Each number is 50 + 15 x the weight over its row's rms, rounded and kept within 0 to 99. Layers, rows and columns count from 0. The size before them is the row's rms in percent of the matrix's.

# up: layer 7 MLP up, 1792x448, rms 0.0881, rows 415-514, columns 288-319
# down: layer 7 MLP down (transposed), 1792x448, rms 0.091, rows 415-514, columns 288-319
up415 099:48 45 56 57 17 39 55 52 56 41 48 59 37 47 80 42 55 72 81 47 52 43 64 48 59 27 56 69 26 57 89 25
down415 097:53 54 68 56 43 46 31 43 27 63 49 47 55 34 36 86 54 52 66 46 65 70 71 43 47 39 57 59 45 28 49 62
up416 099:72 41 84 58 44 34 60 25 40 55 50 50 39 67 46 59 62 23 63 61 82 30 24 32 59 32 37 60 51 71 44 59
down416 098:39 61 52 38 48 65 47 73 55 71 50 34 51 70 59 51 30 70 48 24 39 68 54 59 42 82 30 54 37 32 26 42
up417 096:62 43 56 69 40 32 45 52 67 27 72 42 32 70 57 48 72 91 23 53 29 53 75 43 50 44 29 41 56 40 65 70
down417 096:68 50 35 45 46 61 32 55 76 63 59 62 51 50 01 49 61 54 72 37 39 45 64 66 41 51 49 48 35 37 32 34
up418 096:25 42 34 33 38 44 53 32 46 50 42 25 49 37 58 45 39 62 35 59 53 26 57 33 67 42 35 47 29 47 59 44
down418 095:49 50 48 38 74 50 45 52 44 47 65 71 76 64 31 67 52 82 27 37 51 46 79 46 22 45 50 49 32 55 41 33
up419 106:67 57 39 41 37 46 60 46 72 63 36 17 40 44 60 65 79 22 46 50 58 54 64 52 61 74 65 56 51 56 55 54
down419 106:26 55 44 32 30 35 66 70 40 42 38 65 47 32 53 65 40 41 54 59 58 46 53 38 41 66 33 53 71 30 29 60
up420 096:18 48 38 41 32 22 59 49 26 68 73 35 33 64 68 43 57 49 37 51 48 58 63 35 71 61 32 71 47 42 01 64
down420 094:52 55 48 51 43 44 31 54 52 83 35 61 51 50 44 55 34 59 71 41 60 55 58 41 38 47 71 52 20 43 61 59
up421 093:42 48 34 42 80 62 42 38 64 64 23 63 45 47 44 57 34 42 61 34 67 05 45 45 49 74 64 31 49 94 50 42
down421 098:93 52 46 32 54 47 40 66 76 36 50 55 19 54 32 57 77 61 74 37 45 46 46 56 47 38 55 25 52 73 44 62
up422 105:67 78 76 29 54 48 67 46 49 48 56 44 65 33 75 43 45 46 67 40 70 61 66 78 35 55 59 44 46 66 45 63
down422 095:41 48 31 72 46 75 26 49 59 46 67 39 54 52 33 55 69 70 43 69 53 52 35 41 52 46 29 77 49 47 68 36
up423 094:44 51 51 24 38 56 49 46 26 67 19 62 32 67 66 59 37 48 48 62 45 40 44 47 51 55 69 60 56 40 56 58
down423 100:24 38 59 66 89 40 57 69 58 46 51 43 50 59 44 69 53 58 40 49 64 63 51 65 56 37 67 54 67 88 29 52
up424 102:41 77 21 55 36 75 58 32 41 41 29 33 33 35 36 39 42 33 42 62 43 67 62 60 33 22 64 51 49 69 40 32
down424 103:38 29 28 51 49 51 43 47 36 83 55 53 71 66 55 43 41 45 72 39 48 53 50 67 46 23 19 58 81 28 32 55
up425 105:62 23 64 22 53 38 58 49 73 56 34 41 57 77 50 29 22 26 59 55 17 78 63 69 35 28 60 48 61 57 40 25
down425 106:29 59 17 69 73 55 46 55 33 42 41 33 51 42 44 60 37 75 53 29 73 64 34 43 72 41 48 64 67 51 54 63
up426 102:48 67 25 41 45 74 68 59 47 78 85 32 44 42 41 38 55 42 39 34 54 37 40 60 26 10 47 25 49 32 84 54
down426 099:67 76 57 61 52 63 46 30 44 56 40 66 53 21 54 65 65 33 59 58 27 50 36 36 66 53 31 36 74 44 71 39
up427 092:65 39 61 75 81 80 31 31 41 54 35 57 55 45 38 62 66 37 59 45 61 70 28 24 53 50 51 44 69 26 66 61
down427 097:48 40 54 48 64 66 53 48 38 35 26 58 59 61 47 29 38 54 60 66 42 47 74 79 69 52 62 56 55 52 35 23
up428 103:56 36 58 61 56 39 73 47 57 46 50 73 74 76 63 33 41 57 51 59 43 56 39 58 66 64 72 46 29 50 36 66
down428 110:28 34 38 58 43 42 59 45 54 53 64 73 57 63 61 36 56 45 63 58 38 59 46 36 45 71 41 93 53 40 44 47
up429 101:71 43 50 28 67 39 55 53 62 30 46 38 66 17 52 16 45 38 58 65 55 42 47 15 37 35 30 24 19 86 48 42
down429 105:72 34 41 26 30 51 49 20 21 77 51 70 64 59 42 60 26 70 46 33 55 57 53 23 56 25 10 52 73 58 47 43
up430 096:45 25 54 61 39 43 42 26 51 36 52 62 60 60 42 72 38 42 79 53 43 49 56 38 63 48 32 64 54 45 59 58
down430 110:50 77 59 46 44 28 77 38 57 71 41 55 32 52 56 48 67 40 62 33 59 68 53 31 44 36 29 56 72 43 59 48
up431 102:51 50 68 35 54 46 64 53 47 10 52 50 27 40 22 75 44 56 40 58 70 51 58 36 58 64 48 46 64 55 54 67
down431 093:58 53 76 40 67 68 44 58 68 74 76 51 87 54 60 59 49 31 53 46 40 45 53 70 45 53 41 34 44 68 67 53
up432 108:60 41 43 70 85 51 50 53 49 49 71 59 66 68 71 57 29 63 54 84 57 51 58 56 30 41 44 55 33 61 59 41
down432 106:53 46 39 57 49 30 35 76 60 62 81 61 68 30 73 80 43 39 40 66 55 69 69 39 57 65 32 31 46 71 64 39
up433 100:58 99 49 39 29 34 42 36 68 41 52 62 73 67 21 74 46 48 12 44 40 33 55 54 28 63 99 57 42 38 54 52
down433 094:54 49 56 37 44 58 55 50 48 74 46 58 22 61 60 29 45 48 15 21 69 33 59 29 47 66 32 58 52 77 80 71
up434 096:81 55 48 31 56 68 76 47 63 37 59 67 59 65 42 68 40 73 45 34 44 33 31 73 54 71 58 87 61 45 76 72
down434 096:54 30 48 34 28 37 35 65 32 33 58 58 54 65 35 66 61 42 64 55 29 56 43 80 43 43 48 43 49 55 43 37
up435 141:49 32 58 41 33 68 33 52 62 26 46 17 67 51 45 70 32 39 39 37 64 38 22 57 37 62 50 47 51 72 59 44
down435 097:64 49 28 48 37 34 49 52 39 59 65 77 75 68 63 55 45 41 30 67 31 53 69 62 45 64 75 53 44 18 24 15
up436 105:22 50 69 46 47 57 82 41 56 42 42 69 42 66 51 34 45 50 60 64 43 75 46 39 45 74 42 71 43 28 38 46
down436 095:52 43 54 53 62 53 35 45 52 10 40 65 61 68 24 52 72 32 73 53 57 69 53 58 47 38 58 28 17 44 83 56
up437 104:46 32 56 88 72 24 50 42 53 50 65 44 32 49 53 70 48 54 75 52 46 61 68 88 49 34 63 52 49 38 73 31
down437 102:67 75 58 50 20 41 65 45 50 45 59 74 49 32 70 09 46 19 37 66 57 41 51 47 42 47 72 81 41 51 52 45
up438 099:29 42 38 43 56 49 75 77 29 68 51 35 60 48 70 25 33 45 49 33 38 30 51 39 71 43 41 36 26 41 41 49
down438 098:70 48 70 71 49 78 60 50 40 54 61 55 57 34 26 50 32 58 63 34 34 34 56 50 59 47 60 83 60 45 38 43
up439 105:25 47 25 57 61 26 51 53 36 32 36 61 49 57 49 64 59 54 37 43 45 50 47 38 70 51 54 53 48 43 33 53
down439 100:35 41 46 56 55 53 31 36 45 74 38 45 20 60 49 47 57 46 50 57 36 49 53 36 72 74 78 59 63 31 51 42
up440 094:69 75 25 60 57 55 54 46 33 47 48 47 71 57 76 50 65 63 54 44 46 63 28 38 58 53 66 34 47 34 44 50
down440 103:30 62 30 30 44 47 37 35 62 22 44 49 30 75 31 32 47 59 40 52 31 65 60 53 55 61 66 42 45 54 54 28
up441 100:66 48 77 63 57 43 47 48 79 50 43 25 26 62 40 43 57 59 76 58 38 14 54 51 48 29 58 30 49 19 83 51
down441 104:61 62 67 39 50 56 57 44 39 57 72 89 33 16 61 54 70 51 65 39 70 51 51 20 20 38 67 60 64 48 41 54
up442 110:74 42 73 35 23 38 59 49 62 30 43 38 47 58 68 61 48 33 55 64 47 49 37 40 66 54 26 62 53 60 42 70
down442 110:70 62 68 53 50 42 35 34 61 72 89 48 41 67 28 72 51 40 38 70 37 43 51 47 40 34 26 68 20 49 50 44
up443 096:11 43 35 55 54 53 60 24 57 50 40 32 37 47 40 49 30 51 26 61 47 46 62 56 61 39 40 44 60 52 63 66
down443 093:58 56 44 69 40 45 40 56 52 66 36 23 33 33 66 40 31 65 36 79 46 53 68 66 51 54 56 66 45 40 50 50
up444 102:47 55 53 42 43 60 29 58 25 41 68 53 61 58 73 50 84 53 29 70 48 60 38 48 51 68 73 65 55 66 59 39
down444 106:45 75 40 41 41 59 63 52 42 39 41 64 46 29 50 57 49 44 30 69 53 43 46 56 55 37 15 57 63 62 39 60
up445 098:64 61 58 34 34 84 48 38 67 53 52 56 44 77 20 34 47 33 55 40 63 43 45 42 72 32 41 50 71 31 57 46
down445 100:36 27 61 32 49 39 32 53 67 63 83 64 60 56 25 57 48 48 55 56 40 84 31 69 52 64 81 27 58 53 39 38
up446 098:53 35 34 69 38 55 33 34 58 17 42 70 34 44 60 67 30 78 35 36 37 31 68 64 53 53 41 57 43 39 31 62
down446 100:42 83 46 17 55 42 63 53 61 86 35 51 80 71 56 81 68 49 50 40 31 74 34 51 26 50 46 60 65 68 68 25
up447 103:53 45 65 52 61 38 49 68 41 32 65 67 43 64 60 60 22 58 32 80 47 66 45 70 64 51 50 56 58 27 76 41
down447 101:35 31 36 33 56 22 69 61 54 37 28 54 31 44 56 46 67 58 73 59 64 50 51 57 56 60 29 45 20 54 46 54
up448 096:22 76 59 68 36 48 66 60 64 49 66 67 62 52 50 71 49 67 50 51 68 34 51 52 25 77 67 60 47 60 51 48
down448 096:70 44 80 57 37 32 35 35 39 26 43 52 56 65 32 63 30 32 66 56 47 61 54 57 56 32 69 64 57 56 39 59
up449 103:31 46 65 12 21 30 50 28 69 57 45 57 45 24 60 43 64 70 30 51 45 55 36 39 55 50 35 79 47 53 94 68
down449 098:64 31 60 49 53 53 39 69 67 59 40 30 63 31 52 36 63 55 47 77 28 32 68 51 49 14 48 32 54 47 32 57
up450 106:65 64 53 45 61 54 53 58 48 16 38 50 67 67 21 75 67 21 29 84 46 43 39 67 50 65 63 63 19 47 68 50
down450 101:50 45 43 64 58 54 53 54 52 66 65 40 43 70 70 55 39 62 55 41 25 62 65 65 16 45 54 51 61 29 32 57
up451 102:44 47 46 41 32 38 40 53 33 12 33 43 85 44 46 76 51 66 37 58 62 52 20 30 67 46 58 46 69 62 63 68
down451 104:63 58 56 65 48 57 66 43 42 77 59 71 48 59 48 28 79 36 37 57 55 48 35 44 54 60 46 58 47 42 28 48
up452 094:60 34 45 51 39 58 64 57 71 45 37 64 53 19 74 41 57 70 45 49 48 47 49 65 56 28 26 38 30 42 53 39
down452 100:44 30 51 64 58 50 59 64 67 48 51 63 52 23 58 93 80 44 42 40 32 67 59 59 48 58 55 54 43 48 41 38
up453 094:67 63 20 55 60 62 70 48 44 51 62 35 42 47 41 74 38 44 62 73 56 54 42 61 24 39 44 57 53 42 31 28
down453 097:56 26 55 43 39 37 57 31 64 62 56 33 60 51 58 48 66 66 20 28 65 52 62 27 77 60 78 53 49 63 55 50
up454 107:60 60 64 44 58 54 56 47 63 52 82 47 43 67 61 50 48 35 55 76 56 58 30 30 48 61 14 72 29 74 52 36
down454 100:55 92 55 57 46 56 51 40 59 66 55 58 62 70 57 58 22 65 38 57 27 56 54 60 44 48 42 40 71 59 53 48
up455 096:66 70 50 49 26 55 75 19 63 52 79 18 74 51 61 38 40 60 56 56 42 73 40 60 58 25 47 34 39 49 74 47
down455 091:43 49 49 32 55 55 42 50 41 52 41 52 49 54 48 56 61 77 53 71 38 49 87 68 37 83 44 53 71 63 40 71
up456 106:22 66 54 56 38 79 53 55 57 28 53 20 41 52 48 41 37 51 50 43 56 63 52 55 41 58 69 83 53 66 63 46
down456 093:43 60 53 23 51 54 39 44 29 51 61 87 49 37 65 65 44 50 68 38 44 61 49 56 62 43 74 54 47 51 49 45
up457 098:32 33 79 57 36 12 40 42 47 52 46 51 77 34 61 61 33 37 31 32 63 34 52 61 66 69 32 58 47 70 75 60
down457 101:54 43 45 52 54 77 46 48 56 38 39 38 51 59 45 44 49 54 58 65 20 53 50 45 50 54 67 28 47 51 28 49
up458 100:17 18 78 49 41 24 79 62 37 59 46 46 31 25 26 35 44 53 55 56 53 63 57 56 31 62 38 49 55 59 25 53
down458 104:59 39 37 68 48 60 75 60 57 58 38 76 62 48 80 44 47 68 52 61 44 55 56 40 46 27 61 32 56 26 44 74
up459 091:55 49 53 91 40 46 34 41 40 42 71 24 71 30 40 57 46 25 60 52 53 65 47 55 85 56 39 42 65 75 34 45
down459 098:65 32 34 45 22 34 65 45 31 83 58 32 41 57 33 49 63 32 45 40 38 48 50 29 57 28 41 51 29 26 52 18
up460 100:54 34 38 51 73 26 37 57 49 41 50 64 48 57 56 55 47 50 12 45 68 38 59 43 57 70 37 45 57 35 53 70
down460 089:47 40 54 51 57 34 60 27 59 60 53 51 58 34 54 58 52 72 74 79 59 45 41 58 45 61 61 41 52 51 51 36
up461 104:59 38 41 65 53 61 39 74 49 78 51 66 35 67 37 50 36 49 66 50 52 60 68 60 60 46 57 56 84 62 47 62
down461 102:32 50 42 54 52 47 54 45 18 80 26 65 24 35 44 88 47 45 45 44 42 53 51 61 54 41 51 58 61 51 42 61
up462 116:39 35 68 54 89 30 58 58 52 74 40 31 25 70 60 48 53 57 63 70 23 37 49 52 41 48 33 73 66 34 49 25
down462 114:52 76 41 53 58 50 53 28 38 60 68 40 61 39 51 40 54 36 18 76 33 46 23 57 57 51 44 38 45 52 48 50
up463 096:46 17 55 51 60 68 59 72 69 60 29 40 53 55 72 44 51 41 50 39 84 38 53 86 43 47 59 44 36 62 47 46
down463 099:64 38 09 34 68 56 69 48 37 64 23 31 60 42 29 79 58 63 35 45 70 60 31 68 38 45 80 68 54 19 34 84
up464 098:66 62 34 37 44 37 39 37 61 48 58 72 68 59 54 43 49 37 47 38 84 35 51 49 49 53 67 73 69 41 67 65
down464 101:50 39 66 56 66 64 41 51 46 52 33 52 57 45 63 41 59 47 52 48 31 75 58 55 33 67 48 21 58 68 43 51
up465 092:37 19 45 32 49 37 73 38 57 46 45 07 13 62 45 27 48 41 69 41 71 51 75 49 28 47 69 25 22 70 46 23
down465 094:43 62 48 34 51 66 42 52 25 56 57 56 16 44 55 43 48 58 58 39 58 39 50 47 65 49 30 34 61 66 44 64
up466 100:75 52 78 42 45 77 28 48 42 28 59 31 72 50 31 25 55 36 88 52 54 61 81 46 41 84 54 61 66 50 62 72
down466 099:57 71 07 20 78 63 38 70 42 47 56 49 54 61 54 65 53 45 45 61 40 26 68 54 59 55 64 36 57 65 73 67
up467 098:57 25 55 52 52 50 52 31 22 43 48 39 35 80 31 55 35 57 71 42 55 48 48 39 57 39 45 42 67 77 25 41
down467 101:58 65 66 61 67 31 29 69 65 50 45 69 48 42 57 34 34 72 39 66 30 53 93 69 48 23 44 56 60 62 44 69
up468 098:26 91 39 58 63 52 36 56 49 29 57 40 66 49 33 34 67 65 45 64 54 45 30 83 49 50 68 46 19 31 59 53
down468 100:65 66 36 51 38 63 88 59 71 51 67 56 39 39 70 54 61 43 44 50 58 67 45 54 21 41 71 47 55 11 40 37
up469 104:16 55 74 26 35 41 28 56 50 64 41 64 72 53 67 65 72 27 31 37 31 27 41 75 12 48 72 50 51 77 25 65
down469 102:46 76 49 51 27 61 23 49 45 63 91 74 71 48 59 48 37 55 47 47 36 26 50 61 55 50 52 45 36 42 60 51
up470 093:71 76 39 72 43 29 56 22 73 63 44 36 42 64 69 50 29 48 44 61 44 26 57 55 68 53 61 59 53 58 54 43
down470 099:49 49 62 56 49 59 73 64 64 61 64 60 47 26 45 30 36 51 53 30 45 41 68 44 73 47 53 63 41 11 48 50
up471 098:22 33 70 44 71 68 44 39 40 46 36 46 39 20 71 78 40 47 50 46 62 55 52 66 62 58 55 51 41 38 25 54
down471 090:58 38 41 75 27 55 64 47 34 55 68 47 53 71 36 58 46 54 36 39 69 76 40 41 39 66 51 42 42 67 65 34
up472 096:58 48 62 66 68 36 26 34 70 33 31 60 74 56 61 45 44 61 66 38 60 56 27 36 28 44 35 56 50 27 38 42
down472 096:78 49 39 45 72 52 42 49 46 45 63 47 51 57 54 21 59 58 34 27 25 56 42 57 55 46 62 71 72 43 57 47
up473 107:36 41 49 47 99 14 32 65 37 43 69 44 39 62 44 53 50 67 50 32 53 47 37 26 73 67 54 45 49 38 34 38
down473 107:81 68 45 60 60 23 59 48 40 67 68 45 56 44 48 69 49 43 61 37 59 61 44 57 69 79 58 60 51 38 44 58
up474 092:48 44 40 44 28 59 38 40 56 61 52 63 42 42 45 70 40 46 68 57 58 43 53 60 49 36 42 72 53 52 67 33
down474 094:68 51 50 53 56 59 60 31 64 54 44 33 45 41 43 55 50 42 51 63 47 48 48 67 54 22 58 34 56 67 49 61
up475 089:41 62 58 55 58 51 46 56 42 47 51 59 14 42 51 51 46 47 69 23 60 50 83 44 72 55 61 82 66 14 63 80
down475 095:55 50 64 54 58 23 99 45 22 77 55 46 42 28 49 75 39 61 44 38 49 43 54 37 24 30 48 51 45 44 73 56
up476 089:62 32 48 50 70 38 50 17 40 55 78 40 44 61 60 41 73 59 70 42 26 44 49 50 66 56 38 36 61 64 76 35
down476 099:71 35 69 73 64 40 55 96 48 41 34 53 41 33 49 70 61 44 78 50 32 52 42 41 22 54 21 45 33 15 49 42
up477 094:18 32 67 56 43 51 33 66 43 58 75 70 39 49 58 56 46 69 23 56 64 48 31 58 29 34 30 36 40 24 50 48
down477 096:62 37 63 64 65 49 34 49 58 31 23 65 61 47 56 49 73 52 72 41 37 42 62 48 09 58 49 47 43 41 39 40
up478 095:55 59 54 46 46 44 41 37 70 36 44 36 56 65 01 72 33 40 55 45 26 40 51 71 64 58 34 48 49 60 64 37
down478 097:56 59 50 32 44 28 57 61 55 49 60 66 12 64 54 65 52 51 27 66 00 63 48 52 44 46 37 53 55 64 47 47
up479 098:78 75 31 55 78 65 32 44 81 45 60 34 52 55 78 54 63 43 45 44 41 36 55 32 40 72 45 32 56 51 75 61
down479 105:40 32 68 41 37 49 44 31 51 70 34 53 50 49 38 51 60 66 49 50 92 40 45 50 67 60 57 43 47 55 45 67
up480 091:56 78 54 38 60 37 38 45 99 50 39 46 42 41 47 50 77 56 79 45 58 61 54 66 83 34 36 40 34 68 46 33
down480 097:12 43 52 30 43 36 42 75 35 18 53 48 59 47 46 47 49 70 74 39 84 41 53 39 61 44 37 55 60 56 45 48
up481 106:42 37 48 57 48 53 57 34 51 56 58 52 49 54 10 55 46 33 69 39 66 58 55 36 62 31 65 34 36 60 71 84
down481 106:75 56 48 58 48 35 60 33 69 41 21 71 50 50 76 40 81 63 67 28 40 68 64 32 72 33 63 72 50 37 48 57
up482 100:59 65 52 42 32 74 59 64 55 75 42 30 64 33 35 26 60 83 85 59 32 65 50 72 71 58 62 21 38 40 70 51
down482 096:71 56 45 41 45 48 61 55 38 74 60 35 56 35 52 59 52 32 46 48 61 39 57 66 66 50 39 66 43 66 64 41
up483 108:47 54 83 50 51 42 41 50 67 36 40 39 67 80 61 37 47 73 48 43 60 47 48 26 58 80 58 37 45 52 50 63
down483 095:55 26 47 42 54 36 50 41 44 48 34 54 28 16 47 42 43 31 45 53 61 41 67 89 46 49 35 62 49 32 41 25
up484 095:55 41 65 00 65 31 85 26 58 30 59 87 60 50 38 80 28 79 25 35 52 18 48 47 45 41 41 48 47 32 37 38
down484 097:36 32 50 77 26 46 55 43 50 59 60 39 73 50 59 71 50 61 48 45 19 40 70 63 57 73 41 41 74 50 72 46
up485 102:51 47 43 73 47 61 67 32 45 34 48 49 60 76 01 34 60 63 65 61 36 38 49 46 43 48 63 31 49 66 48 44
down485 105:63 56 55 72 58 61 41 53 56 49 56 88 46 49 12 42 54 52 62 41 40 45 56 60 48 55 44 83 79 38 34 41
up486 100:39 52 27 53 51 49 68 30 53 44 35 53 56 53 59 33 50 35 74 47 65 26 42 43 41 56 62 77 48 54 46 60
down486 103:50 45 62 76 71 23 85 23 51 70 50 54 39 46 80 44 49 37 41 49 54 71 50 60 53 66 76 56 39 55 48 50
up487 098:43 23 44 43 70 55 23 62 44 51 34 52 59 36 43 48 44 66 49 27 56 47 70 60 47 48 52 57 63 62 51 48
down487 101:52 54 74 63 29 71 49 42 49 66 55 58 40 22 37 75 63 45 38 59 86 41 61 39 34 46 26 77 89 29 45 39
up488 101:26 43 48 84 62 37 43 90 36 42 44 67 47 28 57 64 53 48 41 45 38 21 50 60 35 65 29 56 34 44 84 29
down488 103:55 37 60 40 51 66 73 36 75 38 27 54 59 94 62 37 49 52 24 59 21 62 20 51 48 25 61 74 61 71 48 83
up489 093:57 71 59 64 84 31 51 23 78 46 59 53 47 37 54 46 73 58 35 41 19 42 60 39 83 43 33 62 48 48 35 34
down489 096:29 58 52 83 60 12 52 21 42 63 49 15 62 55 59 42 36 70 29 65 62 44 41 41 54 42 56 77 77 55 33 58
up490 097:43 34 68 77 52 60 92 62 86 47 31 31 59 42 74 48 48 47 67 36 88 70 65 92 42 37 31 45 54 48 43 49
down490 097:42 51 61 59 85 49 39 60 50 43 40 52 67 51 52 66 52 81 56 52 40 71 34 60 35 48 31 25 53 64 77 66
up491 093:41 57 64 59 71 76 84 62 28 32 44 57 33 51 46 91 64 44 67 63 62 48 40 63 48 46 27 56 38 99 52 45
down491 086:48 61 45 54 41 51 38 56 58 84 42 90 62 40 40 39 55 54 62 64 37 50 35 67 58 60 72 49 49 38 55 55
up492 105:36 37 59 41 32 55 63 42 69 33 51 72 42 52 74 68 49 60 35 44 63 59 32 67 40 32 48 44 85 65 47 47
down492 101:49 32 66 12 27 51 39 56 43 55 60 67 34 32 60 44 44 41 27 36 45 56 54 54 43 72 53 38 37 31 47 64
up493 098:54 28 60 39 42 37 56 66 38 54 54 50 67 61 48 36 39 42 44 29 57 64 71 45 58 40 68 33 42 57 64 15
down493 111:48 58 66 62 44 81 43 41 47 42 61 35 37 67 84 52 44 42 64 66 64 67 59 41 49 36 64 47 80 53 56 42
up494 098:61 34 46 74 54 52 48 76 65 69 54 59 38 56 59 52 77 43 63 60 49 51 63 27 47 57 87 89 73 47 71 74
down494 103:49 62 32 57 57 50 51 78 57 39 54 49 66 43 51 31 37 82 51 72 52 31 59 44 87 47 42 37 42 35 55 42
up495 093:46 45 41 53 22 77 18 42 56 19 45 61 52 50 57 64 64 29 29 67 90 64 69 56 64 27 16 62 56 75 52 28
down495 100:60 64 25 70 28 48 27 28 74 43 58 59 66 51 35 55 42 50 53 75 62 41 39 44 23 67 33 59 42 47 56 39
up496 096:65 27 44 44 64 63 34 72 62 74 54 55 37 62 56 41 43 69 54 51 61 40 50 42 39 39 48 31 29 58 49 55
down496 098:50 51 63 56 43 30 64 67 50 53 68 43 35 60 53 63 64 69 44 54 21 56 41 38 68 47 43 48 51 58 56 53
up497 096:53 49 64 47 40 37 33 48 30 58 61 20 52 42 72 36 26 38 26 51 65 62 64 36 52 34 49 58 64 48 58 60
down497 096:52 26 42 43 43 48 47 60 58 64 48 86 56 56 27 48 61 50 37 48 45 66 52 51 79 79 53 69 46 48 58 70
up498 107:62 67 89 31 65 61 53 28 50 55 49 45 64 60 15 60 60 33 59 71 49 32 47 72 69 73 58 52 61 20 29 14
down498 106:32 42 37 37 38 60 52 58 47 30 49 79 50 33 26 42 25 41 68 58 84 53 53 57 53 69 53 55 39 35 63 61
up499 103:24 50 19 51 35 49 49 43 75 48 52 37 55 16 52 73 25 46 67 57 44 46 64 49 32 45 21 31 54 49 51 37
down499 106:47 43 59 67 57 66 70 68 23 86 42 75 53 62 40 45 50 51 53 60 17 51 38 69 41 44 47 66 61 35 50 39
up500 091:55 86 68 59 59 58 47 26 56 49 42 50 60 46 46 62 34 36 34 65 23 52 41 40 33 08 55 77 53 43 37 66
down500 095:71 27 64 34 40 70 66 62 46 72 65 26 50 51 59 19 64 50 57 27 57 62 33 61 75 61 45 39 38 47 65 68
up501 099:71 34 51 44 58 50 33 40 34 70 78 77 61 56 37 33 62 35 67 41 59 38 30 37 65 71 63 44 68 75 63 51
down501 091:52 74 58 39 60 35 91 52 46 63 61 33 76 72 56 35 39 49 64 47 51 61 42 38 60 60 59 42 66 51 46 37
up502 089:57 32 93 57 60 49 32 65 66 70 67 47 51 44 39 50 77 60 54 19 48 47 71 72 52 56 49 53 53 53 23 45
down502 098:63 46 62 25 39 62 63 45 39 47 61 65 58 28 46 57 58 73 63 58 51 75 50 71 76 92 41 21 18 61 44 52
up503 103:40 50 67 47 31 66 65 44 58 47 56 51 44 44 55 47 45 15 37 45 55 76 41 49 36 45 37 70 63 58 41 64
down503 097:60 58 50 55 43 44 36 82 49 20 34 75 54 39 61 34 64 37 42 13 52 44 66 62 80 39 39 41 38 36 57 51
up504 109:58 70 61 35 48 63 40 35 56 70 60 49 56 55 60 60 35 58 96 45 47 35 54 65 57 36 23 40 62 53 71 67
down504 097:54 34 82 39 40 23 45 64 46 83 35 72 52 74 63 74 59 60 44 38 44 78 73 73 78 30 41 42 54 49 52 39
up505 099:68 64 62 60 59 57 23 44 68 51 51 59 30 64 62 44 36 62 45 55 61 73 53 61 49 75 33 52 19 31 74 63
down505 100:66 33 56 73 66 37 70 64 22 63 44 44 57 45 39 44 65 42 51 61 57 40 37 40 58 39 46 51 97 54 53 43
up506 098:41 68 40 60 43 56 50 51 23 60 63 58 49 47 60 67 52 41 30 62 45 51 38 43 64 40 58 40 68 58 32 59
down506 096:35 22 17 63 49 77 50 42 70 58 49 49 46 38 61 46 72 64 39 44 54 36 29 74 15 71 48 63 74 17 56 19
up507 091:30 49 49 32 52 54 36 57 49 61 60 37 49 58 51 22 41 11 44 40 59 43 57 86 47 43 52 21 47 21 37 46
down507 091:37 46 52 57 73 45 27 53 24 69 48 48 61 19 44 70 57 70 81 37 64 48 38 68 40 62 52 26 55 30 32 63
up508 095:33 41 28 71 43 53 58 50 65 26 35 30 68 42 57 55 50 59 38 65 46 74 31 26 54 36 74 64 56 60 72 38
down508 096:60 52 54 56 40 50 62 46 67 46 70 62 51 36 34 33 94 66 74 39 46 40 56 94 52 55 49 40 62 43 38 43
up509 094:66 34 73 28 47 30 40 52 33 36 34 62 43 49 38 18 59 68 37 46 54 33 47 77 68 66 45 64 52 24 43 50
down509 100:38 51 64 55 63 39 84 99 54 54 66 77 54 51 65 44 73 27 47 56 26 38 66 53 28 36 27 55 63 72 26 54
up510 104:59 35 39 61 53 27 22 52 55 54 28 54 57 61 74 37 42 35 63 37 69 32 23 29 63 64 68 77 29 62 64 52
down510 098:83 35 49 46 51 15 39 36 34 59 63 81 37 64 64 50 56 49 28 45 67 46 63 57 39 34 67 44 60 56 57 64
up511 092:28 73 54 47 65 61 33 57 48 68 49 47 55 71 27 55 19 61 55 48 68 38 77 38 52 41 59 57 55 58 69 49
down511 100:55 37 62 31 59 45 57 42 43 73 64 49 63 36 48 50 71 46 65 34 23 46 35 53 73 77 42 51 41 75 61 30
up512 095:27 49 45 51 29 25 37 57 57 63 55 59 99 60 56 44 39 66 65 41 52 57 38 54 41 76 33 42 51 41 47 26
down512 094:65 56 52 71 65 53 53 68 78 54 68 71 58 33 38 37 47 55 52 53 66 56 43 92 75 49 34 43 29 77 72 41
up513 100:62 45 48 60 65 42 54 32 50 47 39 52 38 52 41 58 52 71 36 50 17 41 57 41 50 54 55 49 53 73 76 19
down513 100:27 37 61 43 63 44 71 45 45 36 52 26 58 48 60 71 68 77 47 46 36 45 41 40 57 65 67 40 69 62 55 55
up514 100:40 50 56 67 31 55 47 23 44 72 43 49 76 61 49 67 33 59 57 40 56 60 53 42 59 50 62 45 55 67 60 74
down514 103:70 84 62 68 57 60 66 40 39 42 69 52 52 49 54 48 40 42 64 70 64 50 74 29 70 51 46 37 59 34 39 59